Weights of a small transformer language model: learned and rotary positions, 506M tokens.
Each number is 500 + 40 x the weight over its row's rms, rounded and kept within 0 to 999. Layers, rows and columns count from 0. Numbers have three digits each. The size before them is the row's rms in percent of the matrix's.

# layer 6 MLP gate, 896x224, rms 0.185, rows 793-874, columns 168-223
104:492583530462479451488538503528539415476491464542487521469509463560532483526476491502490478450451482444476516481438484440514479458511519508530406475470521474465445511407
097:553516543516563484469499494450496531460539465475499449487502540472517583450528513482524505419470425593545473500506526470456508466409519521488477505546508514517479458540
101:537498523489520437432497490457504550450572486489490432580493530589475504488469548497438491437431489511496477520456516490544573556497463521479593595550515463492504516501
098:503556484555605469514563492468535505497484468519539491440440469612599534591523532492465518428472468484535469455548498515412539453515506530509540511561513480430482431404
097:520413513495485544357575553465488542492470498498478469438494455496548484533523458449537455603525498431447520505601434474512462475509556450586419522512488544500447508495
099:509573486519497434426531501441555491490496526498611503506515470545491474428489500475472516577468520473475506414502493539536518516584551474502413577577488490441504461538
098:566525480518489471527516436529511465489493541454524470447486530551459468560523501497464602501550429518455556542544540529465509422516543479510463458488500460496455485525
098:430459456532496495524540452472440474499502477532581489513503495491510451551522530463499470540488491484475475538568555498512430470506514448446452460423477511527480464531
104:438500532552475479508500426513536481538465557551471548484521448573533487516460479470458562503490478500469472573430399466492454490518544471528499475521462552487540443515
103:452453614516499530487482429520514414482465484506529527448548530478451426481504455482541470483425462507502519499463546425541484536468531454458432521576484571436438456488
102:455498479460480487468553571513511446474520529516572506516566503511440540471469520555442536510508413459435527592534544518519545423448511515472509518592538498568493492447
093:554516573534481436571553518469519425510507472549504507532536428467474549477572450453502490480445528535499430489527496537484542465484528498471523551536484489496505528432
099:514530452445515507421491570387529567516557544452462564523445583555474482542468515536459463535505489483423483530471567576507502489511528503514429537479471441574483520403
100:506452418555452522557511487524543551463588490442478487518485432488502475510434494525567432497509452501535464518518506534459445493488514451493498598465469521473456532511
095:461466467452457531547552503530477525525521513545569513468467440439517442493502445536515477511482522539527515587421498487607483483530532512558469503490491450416468501502
116:435535498462512468527536507461461492497494416454432457487534478503491525531526543496523484498509497477510517496551514463536497493459479482453521543500546508432515449506
096:451451574528531532500552466539503499521554507490500508434495572530543525617527469542447503565524493455430496540493517443519467497460520493522480476568516453525524600501
101:535432464471498399498434457450477503487584474578454514475499502582458536516423494530521535456456461509558482517522553497434541548500500468433423497538528551584558468543
104:533553491516507478481571549507524471494485502525499503486467494515445488483490496501395472542559454486473531533488416445471453437519423456458460570531507498512508495441
097:474502498438589489447510520592495496539548536538419520471500548527425496480459478497543560543495530441475526513588552492497439522511485573514514476522458482454453506462
100:500529491522509518495566482511503499572546522577510486528456613517526526524526500459487560532449500493429566526494479481475492431497489486457520459560477498555538540485
099:587526478480424553485426472483504432444529590513488481546500470451525508536438499485460463533474512473475479521490546459480480488567519469510542455436508495588538559530
098:520450445498504522471508507496523545498528552554472526503491463515509461506492469510545510534451553455528555460497442523470446502541519480547466520509505472521478448481
099:490509508488549536432453484443494527507498488562481492560463428578472483562563476486548421522502605487533457481486478414505473533521571530492413543450470483523495488522
107:484447506540488507543449479476541503579467539478502486531541629513503432472467552448552467585419513497519562465553413519463554435508511532534487560499488529482498513457
095:516425506519457559578553490475499568494550416470519506478541549503526544441498472395487516540523514452493523497486549452557521514504526546480473497523506493518478444478
093:474489508524392521504416528399493491492561421520531462490451516481522461512519502494408476492588510558470553480510475525491477488555474455539574439540549437522480523448
101:501553482609568496524476457508536502456466494547507526546494497512458484459538536550447502445549530521548518495443572449524526527525502455465573604428479481494484450496
100:521547537496464504530542502481529502496462429530490537451574499513467479540500575407484446542526499484449545505473452387427498538478475527467491467535485428508526518471
099:478530519491419506497530420462581472478457524435502514506506525482539564516536490505546549510476466497499446432421570415480512504436493512518501529518448547576481510510
100:515410415543571468507442482483541562513538512482532444479482501453517506535557489447511585450525420474446489496496535523494514494488422504416441517524536495535470521494
105:475466474423488472466465475457538479545531462494463508506532553491509489484442523559521540520422485502469526508505450407445523524548487539538496560487467490559519483491
101:545473416449528533564511528485522503528492423514574521530536518490520566511490545585543415490536478506524465514512508509565502583446575536505542456572457448454540481486
105:523597510441448526540461575460439495526470493514514479518475499400415485528522495502516425497475463478484548478439521538431532489494586524519546568501434470556490443473
101:518453578504504446439519440458479521468509468481483534502470507559401586522425510533474467507450472440509585544501462510489450540484525498416470445435503490487451488486
101:443463510563466492511552498436482537501548514571526475530530476538571517489512442493486514471497542538485501453426427439417494480518418519530541552465494499576486536510
102:485497503514461552560462512523541546521490530438574492446499487520577538425472540488455526512492530557521516477569452478488548551591520538451536538407487471440521475495
101:476538577485434513528548510511522435481575509516464518519485519524516568497592557493506459490550478489497523537477480551381483440551475608466510525484481525567534459543
100:464429557475496479542459536432529534464513507472501529556459477487497498479550430486500520514459535446511512505517461455386445533530436486586513563543482476551565513472
098:443531440494428588483527430495488477432498509489508448488487489485517440543551568507547487487489499474442480465460505404535511511479541505567484472444579480432527435521
098:478580402548466535483403559506440457554540519525525506513506503492548481500515493492498473538462500476490515564559471597463519528475479468546543488480509521487487509547
102:500468519486525491547493453472508519521530498529519528489495508515548445501466541526455512540519422558533545508526441480475491541453530503522552527521489456524487544428
096:557547515448582460452496465507499496498512522468501408447446543555501580503561500453490466474523523513522470568442541513516542523526537566526488563493473595478524420543
095:576532537501527414535515448567560526449535493529489492545498489491474525545475456519475523517519470418572511503460511491491466513483464485500467420479526447480527479539
102:455470478457527511574494511514520524535473517542481442490445455485578488479580506502487511437450486404548424475455501528493513481444538552569514531528492484494475463518
101:437574507509509541432475448519536516518497606504519519506526485503471451508550513479536566490589467467522572472455477532480462476478547581412524533462585498473476485534
090:557458489519479526504541454494473444423570568439477473582517555462420522512501503493417549470490448531500428460442463523538565451455466534530516479521509525430453512537
100:466523466485488468503580506468416482536478558476560507451543493514465440516528536490497464484408519518520510527478509545479420516480496541410487540502454458501471489553
101:506450498515529469567492533470477459505462540429516435542470516543441502526492462482522548536520416399498422500551525501498541495487542454521427582537465577442556466498
092:462481486470554517553481476465491554557488529501529475472548530460496456460593524563513475521544555539532490538499533463405440498390528533482463485494569493510457616482
097:493479519536513514509484551450415492509488470507537512488553496518412538549457453498541545458406535530528494468501554468464447489485596516482495510581490488479448521484
100:544596484503545524509515517531493446546518395493463510436469514550514432443505561432517562487567536552470453512442502501488504511578520473505499466489517530568510479517
094:533485514516550515416544468514533494471555464435421517466542409536452520526456493499503443474570498469468535605504532482519526474469528542502514475530553586501493508576
095:542520465536538533466482510533507526439494416451501462499535386529509503550536415583500499530553519445508529459501523543545452444458453519427428545486480459504428527528
102:506473455471528542504509515503527472552480545550472488426505572490487527506525572450494478515500505474532555487463487464531476584544478509534584481462522511487497468586
096:484533453509448512494500505500508498540496542505454561548487474541543580598497469538522453503499552515477518478476467499454508488507562523458474475548511444535511471455
099:550522495531494447509532519433447480515433516610474565521477466555520493493553452484551443534478543573476514556532487497487489503512487581430488522517521504491537445483
102:443513520514452480524452495466455486419518418511455512485563481490476584484513503441505485443502568435511523562518453498478499486483514525532513600439487476521449499476
093:537508506564463453503478479518495483484522562472424519483433500446498542549493524522518546508516476561474422517562482471555469419511506496483554488497559533575520516478
103:471515565493539455553487502500491433493543545470483502432504487553480428581509478527598497511522531441435522537469519521528436490485492589531519497474499491523431495492
097:502402508464478475507492391497539472467428518468511519468527426517480558478468534599540494458522539540489474487516479558480565480496584575501517549416430499454513458496
103:470440519481464448558527544487445450577468515395534584574411578453509485476519518467539504501555515484479504471431555481495496482502505503535498517575477496498507523483
101:549504559506504464515523532396628483493571535542538524420484515527506574488424502529557460537541458493488463489489454513509437481471537445518483474458498472525491492539
100:517512499610495501457466515566542509512521457441496530489481440516535419469466510405497471465540487504581469407475475490435516480485531558532568490503486550454474544472
096:504482501455500534511435531479488463574475469504523484457458503515502463541551523426516528466572509461481514474516475514572536451546476595457505529470584502460476512541
098:421502529503469445470548427534459513544460561514555480562411565497453501514435484510483472580500537516565482517495459446480475476479521515603476459570513563529504518466
105:514460468486480464534462506455533544465504445451508498493523518512506467483471511557534456480454482498477525508539520518518466561439496505547474494568461482568479503570
103:478448459462535504482515521477509394504527501532526446420494572514530454501519527524539491482562477497559464512559463484501522544437501412530537476540509441449510552536
102:492496482475534438559447596460502558579443587467529502482511451540385472440569481502501540499483536461422470458538464446582556565518516478537461551508492548518477519483
098:531549556508478607528471509493492471501471548482562496524513415532462411468524550470571562439519473472424498545502542499510413543473499483506526500544488477463444496499
100:575401554471482442529512455492442536537540474553526428425466557466538519486552515533484433424535486461507543508510448480502443573495519548443497440507538451489518414543
098:452504525536473578460493461553602516461524526468428479460475488538462582542497480461566571480439536508463490591516522467523458516424508513484478498575505521520508502539
102:457536452537484468604545478446464467516470555501569485565503521433442468556470495432506491504531487483494495450527534459528475462465447542422507543461430487475513553527
104:567454494491490488505602433486543519586477532532501526471502552460537504494531423507529465490550456591477607513495443484539503509492526508601518539484496497486540590533
099:517487502516423481547533486443516534563513490516495483458519513549453499531442431483454466496482478459448545546509485481528498478477489562441491463611511540524512546522
100:482471478438520504457473488474521486462515521535485445545422525503448485488486518505457491491458526517438504582455568475456556509501526608563452482441517451496508481515
096:547498519538497535452488510506438506498538538430508526523488438572522436395511534420475526451503498470505470474527497470418494517512508484508490543421479527553572597504
103:556469509447491489492544456461462516479454533477518500450579522463464418499490559533479518457565464481472538566463468463523476484513545507464462505469485542509556540476
101:510527479535549487477470420534491488470427496505487483500510496452485535550518546444503507494439471522465487539472534529570445516501522510449407589513493543446548559485
096:493527428497442406506502483456487522575519522555532502467489459428475535569482431456470440406524501535514574579360521528450445515551551570406458529490489500431480541487
099:522500451499510477488497475461476478562605482546401501525496504473491510600517492509433508493504387407453515450496522447451481469538487419496509448504494501516541486494
099:449504509449542478511469510522522551495569523491521434478598513518550534509520542541516470534477521500504486474433518481557450454456445523516487485500547514572501498483
# layer 6 MLP up, 896x224, rms 0.196, rows 793-873, columns 168-223
101:491480554496596465451473487562428501485417514483523543470423468504477508498467486534522512529399481463444518523478431472526587451531480590560506455490533542532523441498
098:475502507543512530563511437472461489523551502498516456487539452420517551470502522510564483487504517455449498522527408434562466501504499406513503471533563462514488466567
104:516581495461440427403469501450463554429470555500531465509467501435458499477520555405499473597470477492533495497506477517440531489422451509509492513541482496450551500499
108:536501510471480542515526572532503465515463549425555491438431546527489480457501508531509425516504436463467513437522490448480556511442499527494429522434455441547512492495
099:521540469457554554519477512487520508532489477426523524459493510471479481534519516493488509484468478477431557548544532436499459530482514600484547419442482518500483523523
102:547444506460486639466516487555559452481564545456498514499444506517515505531473472550478536498511501565548439454526490501440562475496518533525528552515468453480535557541
098:444426536569545561495503508447574540575501557543429379444498423501528503509554548497486491487500430528440549509483474558481521514455520530530497506527496478494524547533
096:483475515520492501471461451562550436457529511435463511512530512547530536491449517434403522480543526520508459474580519520499514488514510425557476409492515508472573448532
104:463528522504441529526520406532425516539459552544531461578577509574577527535492543512478528488515527541473517469559447534427428480486501427478468442513457415520477447491
097:387471468442492447549464528498441506494513561524621468476550502463398453498471517484525490540527485512585536509468438505515557481485496488478464523470462552489437514472
100:462538451460476438542530522476514549502526565517442527505454506548482540496457504473467504537525513454423502520461492503428500469457483507529490535444516485494474405460
091:563467540538547540526488533537567542535513483485527498500491506495423533466498491457560481502500527502568463542466472558494583523405526464469420487536489541544501591506
099:495460477534432471535419472507491547492516476485546527549395502513461502408484534500510515439559510493520520488538444466517466503516465485484479493509501549543428471466
105:498506455498467546460516454532524440473480583434494415571518518499497460488498579518525440502520488469545550452528428486530460517516512471480496495533504528608505553473
090:484553499566486514423504511511512473454470506547534560495492485447516504509465458497514494484550546514428454450523473498439514525491494436500467485499461557546555516578
118:590461580579460505436492468480481478557477499519502551584467524465524511475400516532497485527482469505507498555484493489454546555484455510432484477568471542528479464489
096:446511458513417509506514502503536574490498456473512471504634474586569574474495508459495523451445499504427609531453484520449570463408502557491475500526488522420494459494
104:558497474486502559519439538510503450580488478473583452469543529485582464536475481483489542486526515468447482509499475454514535533520574539563483419488515468444500580419
098:463509528524521507492502542420448489565456556505535538515550508472505450467520536514492490449527547621483528500474486432476536525514515437513481548404535496445483539477
097:502501544498523422524483516479535411466484516505477555488537582523527466541519499542576512519585474426509495534490468497470455464500504499495561484492536480493444443438
098:498531485543528503482487483502562486503482546501458453411520492483501555533480461529507539500453504568534434503498462550493503466542531534485467536543485571507467453524
095:453493489472545472510512492530513528450385549610519479532508528520556488516548540513471488519623450555483530554504455498507498494481456505471484505504528538467494478523
097:450457548454510449468518520455521452536520446560539485524457505574509494533593438477454437502570474481517522417550429477506505492485506453550523531504492478475518489456
103:528510502529511484530474429480488498500491509462480498481503465533419530446548487466402476480493536463607439504489490454538486501456488496504523446499518533452524472518
102:449431548549530480443496514449512448498527552566439454493515537438520541638518510468476471464458447556473457503477542458528423600551410465452480536452537505448469486484
095:498560475490599474532520519461587548477503488484540467450557462531423392499463466507463516520526557476412537484494542570519520424497522538474446524568517504422433467482
094:428395446483484523514466466535473457516472571437452489544527390542494524499487522456451510471524512554455410484556511502510470505578493501514409468504524556457454554467
103:530385513567427478482505405495498448560474484496481493586493457476490445508504562499531529465414477507460461515436521459485480552550538550421535515551521529540469502519
102:498563501580488485438476450540546543524568521493558550527431543423518499451573521488485566409503501448510559489423447525522549522494505560537435537493529447530487517474
102:566487504469544500501488481538487496542423495521489518471441535531531514481482513459541500485484515543541480485515412594470576513542486481489484509502450560447505517519
102:531491536461530497503459532481510472488510486548505468495427487483572538503471508541465500539447465505479469511513555441556526445534484537514479504465484478515505517481
096:554490477484480557534581498495489449445497477479487485464518537510415512502567536426490550487503508452460538467419516501472500493537514482459514519536533467490478503516
104:539476510488463452566482498535509467572514492480519499458421472472448626525486446576549494531520494486486449421566431532548477457515523480550516493517482510521523527490
100:450475473511530546497479522497552468473498547493557524493513459436613457539463478595460515502477531484542569528471520433457425412566525418520482506514480625390540519448
098:546472473498465545402475629461460424475510524577552479544562522467552515515559480522453530507466458506475481486491449436536480547464502440521579538481504472559489564481
107:509533560535457470539478477529488589531531489531466527470483522547538490535486520467492515501534454475455504488537517442443517448479552452511565521535494463632519509591
102:480487533480521526498522525523485522523539474499528424451481514553535511486473506481492531496493505506472518504543533449554419592488518510455582508453569538582450525526
105:514433478508489482556527552556512536456507504497471471438508496479600449508417465560474559543555484471572440514475505496483446551423542493502492488537550516454526541494
101:557507525553525527543505514490519508496505448542516509514526561515540509494489516451452527466521478503450565483552503573470540490555468505539527538544421555481504539401
096:545448505512515462458531509545541466546517476525469509525486532502574583511465579501612517463453503477534492421531472545476605483511535534464550480529586508519459482518
097:534561461522520525458487482531495517518514449442531477445465475434553499387555559526494570509443492453582520514486493505503490484440571489453514566483448524485484487475
099:486479464535440503534531546490441464465510437505529497575475537452462498536490524446451550544598487435441500579462545523526616439536511471465523479488435528477422445446
100:524432475502475476527436501553523498545456541520463468484439558585520476512461503510451477553399459572541494408527481508498506576542424517476509529404534493495489507426
095:522451498464555482506525464526400489568474503493500510414476567500547473527469455478487465533486528504521518479501535454486497472480513503489482484492552380500589529470
102:564472498556520496437473450474566512517495466484559541559552516559492498569416503479460525509511482583447534413508496422486506515525470492450507507484447485561509521473
102:498550467588498605502468539517564556479484509481452505476491472459471520468563478488571521466540414483539506531469564511497521485478488569494532555510476476529500436467
097:534479442497503492452490564563528535535488511508449451506515492516508509481513459548518503548482535504504430482505501509428462580476531509490583516420560472612491549512
102:498482423421515489424547533469443548499534449494439539494528480496519515506405541481489560471509476529488442482454554519477473498535519533498523532516499476481490468516
103:461558530519623528495514509513466507553510463475571460438529494561554512490478594564590507487467499548440409523465500492524500492539505499509431582495538421500408605443
090:536521527496403526530510586528518579541528491531449489516574492486498486460517492494557479484486431455484461460475497510529570509490467449454540476401507457513478544514
103:524523505384397461501509551538365499540493492500486485473477493566490514578483467514454433494510467453487571546491586523436486527562505464481487444503512534582483482487
102:453543583566556482489550487517518521499541518496497488514531500453504487471445486471484474488452471481494527505576501519429520544438528547472527575498555535477509464508
090:553504543521428440555437548470449425463501490470533465540524518347453530554449499518488462468511478542483451520560547435562497421541540524478563561488504506479515468476
101:471494534570571490428499529519413543493515491499464541496486507512502524516497471502594578470525466484477491495502489501519536408541358516477502484504479564487520518552
093:468508537442450520514459508579545488496551539479510414472494446536545457507493481410481558546411504525485445506493508440515482495443499514637410462507455494475528495496
097:482454488511560494533565466514520513458478485525515516476544543533578490563497476466475424530525527480464449530518547477436493533473522588553605499542512549536459519513
102:476507474511537470499466484554543523472526534525467507581462506444545517457503587486526507547544468508520484511519522539518515566413510572422477492503487591470533513537
101:505509510508518501450518491491499493559465520520496574465512442506524481502473520486547419554536547525453436436446434458514539479404525487469504488506499551566510584504
092:534545495471521493561564501592528658534550462402558527547547534487483383557464555559517492527537504495459522464486506507518477537502454489552515453490500492549533460556
105:539537534488561409524511558446491508466548492541499486470525487481481488492500468480509474511478462512552462487524482458483569527496435505524478498483530469476515560552
099:423449450482497507541486510514550502566450499467522486508510518561466466521484525580528499525509512478524520524438422435491540502560564441540597501571449471483527540512
104:495520521484518521439454511472460501556532462473587493529481549481522449492477532464503528463455416503478524478513476400475452491477541466509533537490588541526476502510
100:551610486528574525487525443492524523559524497483481491463470521523550525425492488485457522483506502498475511502454485533492528553486449522447512509450493521473489535472
094:451484501537486522551454463497529465515524473475482551467476490490556499468418469569474436527507577591512483525571448541517569483470429563460475456554497503503500498485
092:471448566522520419492538570568517475526533510474494415485527506546467513490478508567450493494480480506455504514415504517495469469558468544513460560463479526471461460474
099:511457505394413484489476472496502555497497513471496469551457495498470476564476501490586513525505500524437452459436562515513489436477477546513576490508414492494497479571
102:560459516514449562479545471489531444476535553434503533487592498463518527512562487480505492529490519509476526474490549557546479510551537498484518484505425512424524513471
103:504473492473429484443515419410538443492480570526471501526471548566482475513518484547525478482490485556555505470530461519554516488473479443510501463485561497484537505554
097:462494486529587462486527476526460550426470484514542513527496561518561549533528459513537546525475502447562534502521515463531519499488516496517501460531513435475466492514
100:480481436473519594500422565522492461544505544442486456468539515487480542485539554516570525478436485485484483588502525516524445509575541505494478456535550463463525506506
098:471448466537450529546529447513504516535522495532452556510449468521481403468503557488554539537469484531444595535486481519494514422422456460562474540457474472444553524541
101:479519444472537542518492503488510521438493496584509497493495437430527498471489559529596534500550595460465505524440469383531518542473468531525559510541431500463491498406
097:495475537515475499537490435525514591474472469411482528517487485445477529510497501495601439533410497511504520457590357504481485495520417523490499460503452498460507477485
099:465493467486403505559472562446481561505457498452504507445530490547500487540497447517491456550555486504488471517489564532497503523484493429502523471557504445405559470522
097:566543509517464552469499572521508518391542404437553568478588472475469479486441526515537440483514548494513585414457493553497432550591448512479542501541484424546525534493
099:503427520504465452420520448480481420516564505477494495448543490538572526518451525447485469453517487451539566515469524530485448482513524514536563564508498434481535409450
098:449540507535504545496531577460490445460476454484523500499529476523478474543448564551443449532528582479551464509590476449491497508472462520437502489514540553486495505522
104:568570584581502474479521575480556495478526502527536477426513504566558504479454523517522550545514534486427502544470516444508565509504552465475526455507523504426530518444
102:504541559492460508502519571571498551475469457513508567460414475540527521582548581433505470517507497509544445447537515454530530546486407510542588543446523525496511523554
100:556487427496495473558458546440524531590517498426486460575495465522555482528518505473517423504476507461524462515556477475575496522504520539568491501452556529543553559539
100:496512541462411506586451483534470535480456487480449527527516527502442576543512434482467497464536513471493568473446505473469458555462510526414500579500551471536539484541
# layer 6 MLP down (transposed), 896x224, rms 0.0892, rows 793-873, columns 168-223
102:465589513491569531548528545449511478564411478498488499461522490459473510546496493500510499459501489505477461612532447518560529508588481495513555441475481558570453531458
096:501466481482404508467481587442435468499467411446473503427432482520421514463500487588526514560449577493459492464549460499500529541493503478512512574501500489544500438531
104:487488521473527503445471523440489534529509441499571448458468587567485434431487499500536568486473517441577547501451526525544489494442479509565540497509524488482524510487
103:535508542587491547512478430560492487539530464470473602493494578520485541442534479497539535463499498472491551574535547499501535499464518447495475479476475547481501495463
094:537518578449387489569570459469515538465502567506447518435515457537496529533555445532537503531487554498493504428397535468524454456448517465492498488462430464555594535491
103:482496476512463534490536499538505492443520512528535515567470495487520518550517497465476535474526501455490537513464501475541485445493536466536483531438486507540534468474
099:528536502527491457581474574548447497546492493539479459504480599512505498556445419534489553538513486465519473509548407448531498512493596522460527513519527497590494560574
101:527472517480602474465487416489460508475513532545508536511462492413510563491488533524531500487550542557462447520568496476483551453460488452479530491455452545524533497383
106:427546502469427504483439517495544484521470527565507456404532519548488469536507556493521553455490562470570464499589426545503533494560464524532485511475459472506435540544
102:556525528491491449459516498535489453574472473563401479568466583449472471496546432506497530470508505538462491569529507466524517475531486488499447488500458567497533558476
102:475499447492576500493502540514517514508510507551511499509531444517480476494542525455510512539524476523532503473393519538445475487467544497494501540585535483406470518457
091:505447492510441551442546462504490510526475496491462474486539461481502506444552462517537570488487514494385587590526489489517535473500474451505497494479538455447516452502
101:470526536522491536514510506475497410486508423559486492431442406538514417476575480499527465442548503501501454512471521479515468480516531524478533543430506530458463483495
102:533516450517473491538483485622502481450548551516496485466552463465536552527496552574462408528481554448466522512557504412474530559504599508575538515495488476542441442500
095:479433478515510532533494482474444446512504511486508517532456494484452507487520507460474531544508453530520504557465489530488513505546493556584516424418536405512484567555
105:541576471492489503565521488551559537490465464465498517492500429455492557492479513533498485525531540482495503517560555513456463530529520451537491451510366508443479527390
098:469521467448526525391532501534534549480497516543523441472547489512492566508565452499465471504426528495461436471425516452496451511472501522508518469501445465510534516527
102:519485576534531479537481522510485634484535554388492518490443498560545578494565504528425514513498540529471446423457437552528514463486479551499463567546439457496528547461
094:575549440541549490601562509532494491568532551462529526412433517485413518519444524488497558466601446566485509535468471490460423487449554533505521503477476479446555503500
092:504502468490599524476450614470559524439534484450515517505476469535438489519491549479453449525450591529541475505539610435542487566498509542570495429460453513469558486555
097:561475444516481421524471532535457508475568481532510517491489516446558435512501552539507493528457484510496475513537558479527483517415456456481484493468470482472589457507
097:509545552462498493490472569479472546481450523454478497472584502468520485564478550503525542470548461572524466563506475428544457559420505510539482511467469450504523545545
094:390584529499586523462588443477478476549496476487510523447472454556484607470473483501515504555504519546542512498534456510452531445532480541533494457581454544549513524516
101:481454576539484481427539501433503465486503541547501493525478545524622509480518459535487486566569503543527546497524478457547507475493477523538478489501517527557482552480
100:523492499532513527455532509512427576521499422467483511498426503490488548476516466496451450499533413547504487562507506480553532507513424461447484483528479533465590523444
091:564522575547520533516472521541436526529631465546476510478470523437475470499490507503477543559473528479471504461510509462484522518480466587461448515591539494558482538483
097:424543453547499477517426489462528581478541514518527456508523452500555495494517478473488516443532451566543443394508571452465502479495483488435517530487499539473537493480
104:526483472419496472469546562506540535554533410513549547541458491538550526540486481505460638505475477479434534518426464505456512483462519482527500524545597558513494520518
105:475543532469599375588471463507504502484447492488522435511528471444562472549479509524453403489499489451506477471497476480482436579482507460471445455515472481464448460472
096:502541480611535517495486542571567473512491475500507488547482479539472488536549446591486388567536463503473526495444488515556507541543497470514489546530458471492542514552
099:461506472447476416481550504518445539500482494455546447495499442509521479492669519507526540459482490514546523541478512474496407496571467505506529557469417500566485525474
100:509461482488527498442436550418550527530516516502526433433502558477422529515500500488529492497513500436517536538488523431461503458479509478557453476565489547474427501433
103:538424524481509483464507431545483513511395462513542429482476511433457500525477515535481477533559535530568571541480509609524528502496449530551475505455448449466494561531
102:549544480543460593462462433455533495488501571442496452472523500501505470558495472529516493526495626512497510476470540512501517515524508487482493461533547456441507576567
101:475573500528434502504485525516428473510503512508548422510515442491553470478545434478537530478536529487491516523506557514554445506479540420563511507477457500462456534558
104:525513504475470464490545536448506509501488491494489476506473522440490554495526498469502481478539413413528511524460491512387515406508464404490581535528516530474481478462
100:554500518475530452555503452490490555518473443543516568568519509460552534458532447397511462436457550502426450487450449535471536520485510502512520495496481498505443551503
105:586558451517542474494502478430515472514602468513463368432514436518450531510508547518443483465458496551502543465505459507537476529548423471449475518471469509457563544485
096:456611514425538440507363470470460600516575497497454410508540521472511497428542504532521518467458509505557498390445517471454461482516567501524497449486541531478530476488
098:527479484515515453494587542521508511506565560485549593489467518514461514455495476515548542474448487469532512503500522457509467484497545498499532592508490546479467490535
098:423464498474484530472467532492522484454471496460459440522453552483530526510525538522540582519506488482455502528473577597538503549488498508541494520609503531539496552547
100:531491419526436515507526504455556506490459476442484511508524525529553489527565511548506440497535480484559462495518395446470511502459521503547511483504455456489530521440
098:467532510447455481427480507480518594452535522480457413484503524515537512554439482520546450513477522500424493540509441497582522521510545449483515450507529456518553536536
099:452554488581479545459516493504531482460487516477541481535552445505466439466502529447489580550501583491461523414475541564524447523489454493503490514507486579530453452542
105:497466523475483586608550532566476465528481480483490551491507436410446496499534431513552515545490535466583431561489496598450489471501520532544521528483528448519497458512
100:486499534438525509517451513559533500529516510487470482516498460515461560443486467461509524454515477582500508491565489528532495598506492487536533480530460517475513485475
093:523572506477538533523474448522558532549464467546475556480584424489558468507487620530478517429485546532438593515465464537493474435604559480468548453491434486493504495546
101:547547528487460554553495502422537479495492519458571511496482470503532475465528497448473513538539515504509516450520514537576534514525505505455453543495465490502474507405
103:551481555537469442484518463514566532511457569447527554477461562471477468468569489505457529515519430519487566511477449497527553489518484490497491488473511596494616503521
099:508498473463568480577544519468503512445480455487494502503510501570474535480449546493476547468524568481466509538486432544513515437461520494555513494529509456451507522481
099:464479526536585593536492537493484498477464490482544537496486546493448520480510416458528434544505522507504433499553498490427523527428568544469468537506486462553499513514
105:463502533439441443473475494422414469542491473494445585451580534468469512527552508573609516513489502475515507497486555547519497459462479492401595475467458505484540473469
099:374500536549545516486494433470561531547516555488508453490430490534507495470508506385539499479523488559536506493486534476441585501513526414534440487504571565459512521502
101:506449562448450518526512427450453494540483590490519470501515519475485478512467489476516545569512591494482431498519485511532471467410475432514494465467526502446535435488
092:472515478513508497484486513578477458575485527484415469478526541529503532488497524571522483495435528477475503486457518579509597470440538510537470493522489557540424545566
097:451549457555548453544462534479525437529589503510403488519504510549523569509560533467521496485488516475516592509461465467443515457513541484523562491519448493471512536486
101:509482548420522530533564463493576574526521467565518530491523566454541518579480472475515522486450539573454427490592517535469465450555508495482514460459504503594455487479
098:521466496499464482470446549479495521565485551457546498466507474480515563407499501502471468507537513463468464562501477502483461564518561540468499556513483443471471488524
098:511492476464466485488586499569508437429469439482537534452470424511542457494506485468512472500518543544489470528481485508531542480503560552531556566516600453455475490467
104:515488469561515525432472434546488455496451473514485534489504524483535509514480494555492472565524528507585472477521524469471527516516547448422516524453521522480462588524
100:523473525515483473554449534488509552525580515553487553532502534518517455460473532495403463456541501507519466460526463416470413536470477449464485532475527609523466562479
099:482465518474496492532508432467563466527478505431511558501522516560483471549525542548440571494435446537555449512552561495454447479548577520435522492522587525499513473431
099:496501523460534504565513562538567518523455454482559448418449512534427530504525570471524484518464487438472509425501539505592488497474504493533513508529490520529556447521
101:551527541504461476548546484443531515506534537585532489509479542434514538552562570566452461539479475485520438538506516459512486426552538512527588576529501491432489454492
096:456512515400555443542537564478609471537519516519482520412546530441566522426523447553530524466523473540502464543492527481561564519546547493473525527505558559494472477546
099:495519457464520547551459432546515548467587504435538494428453519516471494510444477525537516507478409481492519557501489544457464484547534485489518425469436486561534456461
102:464523440501475529508598485566486441486516498528476390437419468437549489517513543454457452517464505567535448443472537561486500546542521504495503550527542517497465426514
104:480520573578528462493480508477539527459432523455518493475520473544480455528550507503528470457502494550441488465544520515436520551444550532523522488492435448513484476457
100:500526422491473497507444455502543506563472435473525514492496513476585542497476491519485467519455463468484517462476470561426534482526531523538578468477567455529557481536
103:500521538503434532432479546553465493539502499513526482528477497493540512513437596505513486511590463504569611471465490546542513536548501487547571588487469516481465561538
099:518527516498464517504487538491482520466530475488455541468523476527498553559549445548493504530436539424542478445562600484548526500514504487511563495616494547557537533499
097:505550550481501454504482485463566535545417453498584494507465494456527511530432481479510537510486436486491591429522500541415496539484539465584546478496522513438525487511
103:452505453495399418470501503554557424493491467590482542498567472478470473531493517490481506491512553509471503551520619520575509520467433492476443493541461464484470474474
095:539537437463421552535512456418535509505481534534527554578471470559536493496557471534506457477489497407484481436500480509581479458521462508488501469499503510557483482466
099:458499459474477519440468473531512471528496511503438484515518468535549448437518506570528534581464489540555497413506556525477472474515492600466543448399522540462556508528
099:483446508534449506473497498455489541483571519433497499481527437473476461527491509487462590498532506500463483496489503460482430495435474515547523525513479574473425513489
098:453627567494552544522489517469467545465495495504536544583482483493441462545407456496422529506483487432519483591496515555465536512496437428501582436446496486463477500512
106:462448585541456498440480564443481552493527509512518507462477570425530479513554493490520521557532482509487501493496515542483534541451445574561438507533480420523488524528
103:494521566469510449434614457423571469470458579455522533482519531475475498474537540496472523483493420515478443540449471548486526544455524509502444516400566548500432532550
096:517495484514545566528464499469437468493535485484610503465509501543533472474463529508506532573479498474555539471500521430502504537551524515460520470530444485468557479587
098:484466585546490457503414461583578497447531557444520563549577485540464475513505543576502532464530499522554481491490535459502539487540419462560520486543457450455536542435